config.toml
num_hidden_layers = 12
hidden_size = 96
num_attention_heads = 3
num_key_value_heads = 3
head_dim = 32
intermediate_size = 384
vocab_size = 3883
hidden_act = "squared_relu"
norm = "layernorm"
norm_place = "pre"
norm_eps = 1e-05
positions = "rope"
rope_theta = 10000.0
rope_fraction = 0.5
qk_norm = false
attn_scale = 0.177
bias = "none"
tie_word_embeddings = false
parallel_block = false
init = "uniform"
init_std_qkv = 0.0629
init_std_o = 0.0128
init_std_up = 0.0629
init_std_down = 0.0128
optimizer = "adam_atan2"
learning_rate = 0.00213
beta1 = 0.9
beta2 = 0.95
weight_decay = 0.2
lr_head = 0.00773
max_grad_norm = 1.0
warmup_steps = 340
schedule = "wsd"
decay_fraction = 1.0
decay_shape = "linear"
final_lr_fraction = 0.1
batch_tokens = 16384
max_seq_len = 512
doc_mask = true
train_tokens = 81780000
max_steps = 4992
dataset = "wikipedia_en"
Each number is 128 + 32 x the weight over its row's rms, rounded and kept within 0 to 255. Layers, rows and columns count from 0. The size above them is the row's rms in percent of the matrix's.

# layer 9 MLP down (transposed), 384x96, rms 0.1, rows 284-300, columns 0-95
size [ 91  89 102  89 113  92  92  84  94 108 100 103 106 114  95  95  94]
[[118 137 135 122 204 163 110  55 105 151  93 106 160 102 139  82 131  97  95 141  91 154  89 189 122 118 178 129 206 114 150 109 103 135 145  81 106 145 153 134 195 145 102 115  96 147 133 110  83 152  92 165 114  78 110 138 129  86 129  93 138 155 129 153  95 123 120 123 151 229  97 120 135 134 164 153 106 139 147 172 128 125 142 108 117 104 160 171  68  64 128 131  94 108 130 184]
 [ 93  58 151  82 121 131 130 147 143  93 135 132 171  81 146 149 136  96 142 122  55 132 102 143 139 130 112 112 163 158  92 142 177 173  71 165  41  91 102 167 173 126 117  88 107 113 133 104 136 125 141 168 151 161 131 145 106 147 118 142  86 108 151 148 117  78 149 127 110 144 126 126 170 130 132 163 130 139  95 157 112 214 119  93 136 133 136  80 122 105 205 191 133 181  78  84]
 [100 120  69 150 107 154 104 141  70 163 143  88 107 145 165 127 164 168 126 133 142  88 135 152 124  81 163 146 124 131 149 161 173 136  86 123 128 101 117 114 116 123 106 127 145 144 153 127 129 128  46 128 150 164 107  59  97 175  78 182 126 180 163 212 158 134  47 165  78 113  98 171 118 139  88  69 128 106 101 152 118 106 134 159 113  96 110 148 120 119 144 139 151  86 101  66]
 [187 138 114  66 143 154 147 130 111 122 130 155 124 139 126 151 131 108 119 124  94 173 120 126 137 159  78  97 120 153 157  69 117 111 140 137  66 178 158 104  84 160 151 119 117 114 125 146 141 118  95  97 125 153 145 113 130 183 109 181  89 128 133 142 113 139 134 105 127  45 127 188 147  92 177 138 236  61 130 159 113 182 114  62 159  95 138 126  88 135 124  96 123  61 149 115]
 [113 133 167 140 146 124 111 140 169 144 105 133 157 168 138 114 110 128 133 105  95 118 111  90 145  98  83  55  42 118 133  75  96  93 170  95 105 128  98 104 123 142 203 164 124 110 165 142  99 123 109 175 115 187 113 149 120 141 161 115 134 148 168 194 119 129 199 117 129 141 127 137 114 119 165  87 112 104  88 147  85 141 104 106 168 180 111  93 161 144 131  41 144 204 123 145]
 [106 139 123 131 117 122 120 118 202  97 135 116 144 106 194  89 115 142 139 104 148  81 107 118  87  98 205 124 180 128 167 142 157 119 146 135 154 175 128 111 160  60 114 113 138 134 160 181 120 129 122 157  95  61 129  99 151 149 141 126 108 148  44 145  77 136 129 100 150 101 110 147 117 206 163 120 207 156 111 101 137 111 107 152 103 142 195 127  85  98 138 145 126 122  80  75]
 [ 99  79 140 110 168  72 106 116 132  86 173 109 116 136 135  96 105 142 198 152 173 123  83 132 120 118 118 113 152 154 113 103  80  78 109 190 102  48  92 104 137 177 166 161 158  97 119 133 159 165  76 168 117 165 110 150 154 130 113 114 119 170 130 148 151 113 110 122  92 149 168 143 127 144  68  66 134 159 127 164 130  93  87  64 162 109 118 145 134 173 179 140  98 137 192 112]
 [110  99 119 140  78 113 123 155 121 131 130  94 166 161 101 137 102 117 137 147 162 121 116  79 131 138 172  99  87 126 165 141 143 172 124 140 139 214 128 102  94  67 148 120 145 105 126  86 118 126  88 106  94 176 151  67  67 100  85 118 206 174 120 139 162 131  69  98 119 109 174 150 147 148 153 175 141  88 106 193 165 154 145 166 132 177  89 123 131 124 187  61 121 112 122 127]
 [168 102 112 142 137 126 138 112  88  92 122 159 172 129 145   3 147 112 117 147  97 139 129  99 119 158 139 122 213 148 157 104 156 118 133 132 181  83 165 122 162 111 170 135  88 113 175  77 151 154 132 148 125 134 120 104 107 118 124 120 101 105 114 129 118 175 161 103 100  95 151 102 112 161  98 164 243 156 121 126  77 116  98 126 115 168 118 194 115 122  89 104 136 121 134  87]
 [ 72 182 181 125  71 142 114  66 132 112 108 142 149 106 163 103 121  91  69 137 140 138 194 119 162 134 130  89 142 138  72 133 107 149 121 138 133  96 126 126  98 116  94 150 152 112  96 134  90  86 156 142 167 154 126 180 152 124 184 153 197 154 127 127  97  90 183 112 118 137 101  75 124 116 134 130  94 134  98 143 137 140  84 124 161 196 151 161 201 101 165 107  73 133  65 110]
 [135 142 127 159 162 173 113 127  87 138  60 142 125 147 114 101 133 210  90  70 130 161 175 128 105 156 187 114 124 136 123 159 160 159 116  89 101 180 154  55 124  95 156 135 141 120 107 114 162 119 104 123 140 124 102 108 132 128 139 129 120  79 120 174 105 142 119 156 132  94 141  74  95 182 102 163 115 159  82  81 125 121 121 113  98  19 155 147 187 102 108 125 191  94 137 116]
 [142 137 115 122 117 136 122 105 177  85 102 151 150 187 167 125 148 132 168 149 113 164 166  85 161 201 112  98 120  99 157 133 167  96 167 103 123  79 154  13 113 148 151 102 119 128 126 115 139 150  98 103 146 125 114  89  76 104  75 116 157 196 113  91 113 181 145 113 112  96 126 179 137 118 107 165 115 163  81 125  77 144 111 125 109 123 133 127 138 108 100 135 172 186 143  53]
 [103 110  84 107  78 105 152  91 161 155 141 114 165 102 178  70 110 179 205 160 131 120 106 118 115 106 119 132  89  90 104 145 139  90 127 151 132 115  88  96 192  96  81 139 165 164  95 122 139 139  85 176  79 121  97 167 123 143 140 148 164 130 168 113 103  94 135 194 169 128 116 132 157  79 175 148 146  76 121 140  72 127 120 158 208 114  67 152 125 158 135 129 109 169 146 124]
 [129 109 152 139 115  94 127 131 165 110 165 108 170 191  94  55 158 141 130 150 125 159 122  89 120 145 179 173  91 206 137 141 149 112  82 198 151 126 126 110 139 124 123 107 136  92  74  94 112  94 121 132  56 170 111 135 105 129 143 142 105 118  95 191 171 136 168  64  59 124 149 104 156 145  91  85 148 128 139  99 139 118 102 112  75 155 136 128 118  86 120 192 165 118 155 165]
 [133 114 167  79 161 134 113 169 136 193 175 112  81 137 108 142 142 132 146 117 155 154  93  91 148 113  60 119 168 140  89 160 123 144 102  89 144 168 160 160 127 150 134 142  67 174 196 187  70 111 137 134 143  97 152  74 154 137 121 165 125 190 124 118 110 106 123 139 101 123 114 140 170  73 118 140 168 158 112 130 135 137  92  84 100 109 126 157  88 199  86 128 129  98  89  53]
 [146 121 120 136 199 169  77 152  99 146 199 144 113 149 149  94 122  79 114 171  93 138 114 117 127 109 119 137 104 131 140 132 141 111  81 122  66 125  77 110 200 168 105 163 167 139 150 178 107 136 120 135 156 131 156 153 170 152 123 112 134  83 129 102  70  91 129 114 114 175 166  55 130  76  89  72 133  89 205 119  99 129  76  89 131 102 148 133 122 100  88 125 131 123 184 145]
 [ 95 134 135 142 104 101 139 142 162 156 137 122 147 105 166 162 170 131 140 165 103 160  70  80 124 146 135 153  38 176 131 165 125  92 162 110 143 182 169 110 105 149 133 125 115 118  60 146 122  88 139 166 167 149 134 122 124  88 144 130 130 147 103 172 108 135  62 140 174 150 155 138  98  68 107 108 152  84 116 114  49 194 113  65 107 135 174 117 160 128 122 181 155 117  79  99]]
# layer 9 MLP up, 384x96, rms 0.115, rows 285-300, columns 0-95
size [ 89 104  86 117  90  91  84  85 113  97 106 101 119 100  98  94]
[[180 155 122 111 135 110 157 109 122  98  45  94 128 167 147 142 144 159 175 176 108 116 155 192 125 166 133 111 149 107 143 115 100 108 128 137 112 160 154 175 117  49 104 129 155 102  71 161 106 144  81  80 152  88 121 114 115  89 181 161 142 151 128  91 150 149 149 212 110 121  93  79  62 157 119 124 142 119 118 178 129 139 122 179  94  91  83 169 126 156  90  98 135 157 114 156]
 [158 122 162 100 122  90 149 174 105 159 120 134  91  74 138 163 106 114 150 158 136 150 102 125 173 101 109 116 147 150 120 158 104 157 168 165 120 201  93 124 112 184  65 155 210 110  88 104 152 130 113 138  80 141 111  83 159 141  54 132 101 141 121 118 112  66 141 150 100 137 155 153 120 153 205 133  77 162 157 130  88 105 147 109 142 189  82 103 112 139 130 160  80 176 138 147]
 [ 81 156 146 142  83 123 202 119 103 132  96 194 129 110 129  98 147 126  81 145 145  74 104 153 126 134  99 109 175  89 130 116 111 175 119  97 133  68  98 159 133  75 104  78 145  88  67 106 156 123 129 113  96 118 117 134 136 163  70 157 147 139 111 130 183 178 123 123 183 121 129 141 100 181 167  61 163 124 150 185 152 132 151 188 169 143 128 139  94 132 142 118 147 167  69 156]
 [154  94 117  71 161 143 112 124 123 147  91 157 111 115 127  69 139 153  88 235 154 150 149 115 111 170 163 112 144 121 154 124  76 150 119 144 127 143  59 140 205 162 117  99 132 119 145 143 140 166 148 109  76  96 113 131 134 176  66  97 139 141 134 141 183 135 169 120 115 186 133 156 144 151 138 130  79  89 163 139 162  83 146  69 133 161 121  74 130 130 124 120 172  95 152  70]
 [120  75 174 112 209 121 105 111 103 111 129 142 155  75 126 169 196 144 153 181 140 114  91 152 142 148 136 209 137 182 151 145 173 160 145 156 136 130 125 130 110 148 129 183 150 115  90 139  75 108  89 114  93  87 107 130 127 157 155 148 142 120 137  82 162 169 114  88 120 112 103  96  78 149 106  86 169  74 135 187  86  99 124 144 178  90 174  75 103 112 117 108  95 123 136 107]
 [128  93 167 114 138  99 203 103 123  75 124 115 123  83 215 107 109  51 120 129 113 137 103  99 134 160 128 111 134 140 106 173 168 133  81 138 137 112  88 129 141 118 142  92 129 143 174 204 117 186 121 155  82 111 104 148 126 138  92 139 134 175  56 129 118 148 110 127 162 181  66 165  98 165 127  84 136 155 102 125 164 131 135 115  87  92 153 178 117 130 178  92 159 106  86 145]
 [184 147 171 132 110 150 127 146 182 149 121 136 140 173 167  89 145 136 123 156 143 188 105 121 174 157  81 146 128 132 115  53  92 149 165 175 105  88 156 148 117 123 104 156  59 141 176 106 117 125  66 123 158 116  48 151 126 183  99 159 123 133 152  86 105 166 172 105 143 127 148 160  90 173  99 137  81 136 123  79 145 100 114 153 156 106 179 124 115  66 156 133 155 179 141 143]
 [118 146 107 135 149  97 110 112 117 158 132 137 172 174  74 140  72 119  81 181 119 140 145 139 105 175 162 146 125  65 197 153  87 143 114 112 143 144 124 115 164 124 210 105 123 147 161 130  87 119  94 159 120 121  72 148  52  97 167 148 116 140 186  62 148 126  87 137 131 110 120 149  88 130 162 164 155 170 138 189  88 153  61  98 162 135  99 153  82 138 140 119 127 124  88 123]
 [128  62 115 128 161 143 122  81 108  94 134 158 160 116 121 117 157 113 146 142 155 114  92 177 221 189 124 133 136 150 182 173 155 117 191 152  85 114  94 121 139 130 126 100 125 151  98 146 140  55 144 166 162 159 120  90 113 117  91 128 173  86 110 142  91 108 177 174 145 131  92 120  88 170 110 156  94  65 150 138 131  94  76 121  85 161 119 136  87 136 179 104 134 133  65 136]
 [118 127  87 140 105 119 135  48 127  99 145 176 108 137 181 123 120 135 136 158 101  81 139 102 125 160  69 127 188 153  95 101  79  98 111 151 119 190 122 162 195 140 133 190 150 138 162 113 140 127 130  72 108 102 125  81 100 112 128  78  83 142 150 162 161 155 137  85 168 169 117 210 124 133 114 123 142 164 186 128  65  90 134 116 123 119 163 125 108  93 139  64 155 133 130  98]
 [ 80 112 140 119 136 100 112 109  92 124 174 162 187  93 102  98  96 134 165 136 135 136 139 185 154 106 122 119 182  85  76 134 103 127 189 157 139 153  61  98 143 164  90 141 158 116 187 117 166 111 100 102  95 122 114 109 129 140 116 123 133 111 124 135 176 175 163 178 111 134 107 101 109  92 165 102 104  98 126 178 183  54 173  77  89 186 107 109 106  69 116 150 123  83 146 107]
 [129 135 141  75 110  94 157 118 134  64 122 154 125 165 114 101 127 127  74 131 150 157  89 160 123 117 123 152 151 118 181 131 104 210 106 163 104 118 132 162 180 154 137 153 139 104  95 164 137  92 162 108 119  45 126 121 150 190 154  66 156 130 131 152  90 128 171  96 168 136 142  72 113 150 142 133  73  92 190 143  68  93 104  88 156 126 139  86 126  91 119 184 178  95 143 127]
 [177 147  82 150 154 102  77 112 106 125 172 149 111 155 120 127 112 152 122 146 149 108  92 172 194 102  94  94 150 151 142 155  81 186 167 116  60 118  62 119 202  89  91  78 165 159 153 117 118 106 160 156 131 152 106 121 137 119 112 137 147  85  56 121 128 128 103 147 186 174 121 107 134 139 108 101  73 144 137 100  98 118 112 125 134 187  73 131 119 150 150 117 146 165 123  53]
 [187  66  94 146 189 171 149 146 113 151 117 144  90 115 196 133 137 102 132 110 177 202  91 109 153 143 142 146 148 143 180  95 158 187 123 160  82 161 116 113 160 165 201 116 136 137 102 150 118 144 122 149 131 121 134 133 104 153 113  98 129  94 127 135 124  89 132  88  87 166 117 137 174 127  80 145 120 109  88 209  83 154 111  93  56  97 140 141 126  76 131  86 123 155 107 159]
 [155 192 148  96 133  69 183  35 180  57 107 150 105  91 106 168  91 125 153 157 149  93  73 189 100 145 112 167 136 136 154  76 135 118 139 153 165 122 129 137 114 115 162 100 131 135 113 180 139 103 145  92 104  92 122  84 125  95 122 146 127 166 123 141 168 165 107 101 116 129 122 167 154 108 129 123 100 138 121 147 120 154 169 159  59 200  66 157 135 153 109 109 162 152 130 135]
 [187 135 146 153 124 169 134 133 170 108 121 125 118 156 192 120 112 131  91 152 100 181 128 115 210 100 125 112 126 104 150  80 122 102 122 100 117 158 148  92 167 150 159 141 149  66 117 124 151 188 118 110 142 140 100 132  96 200  82 135 139 160 138  59 131  95  84 138 130 136 169  82  98 153  97 140  95 129 164 159  90 114 127  91  71 120 164 107 114  92 222 161 133 158  83 121]]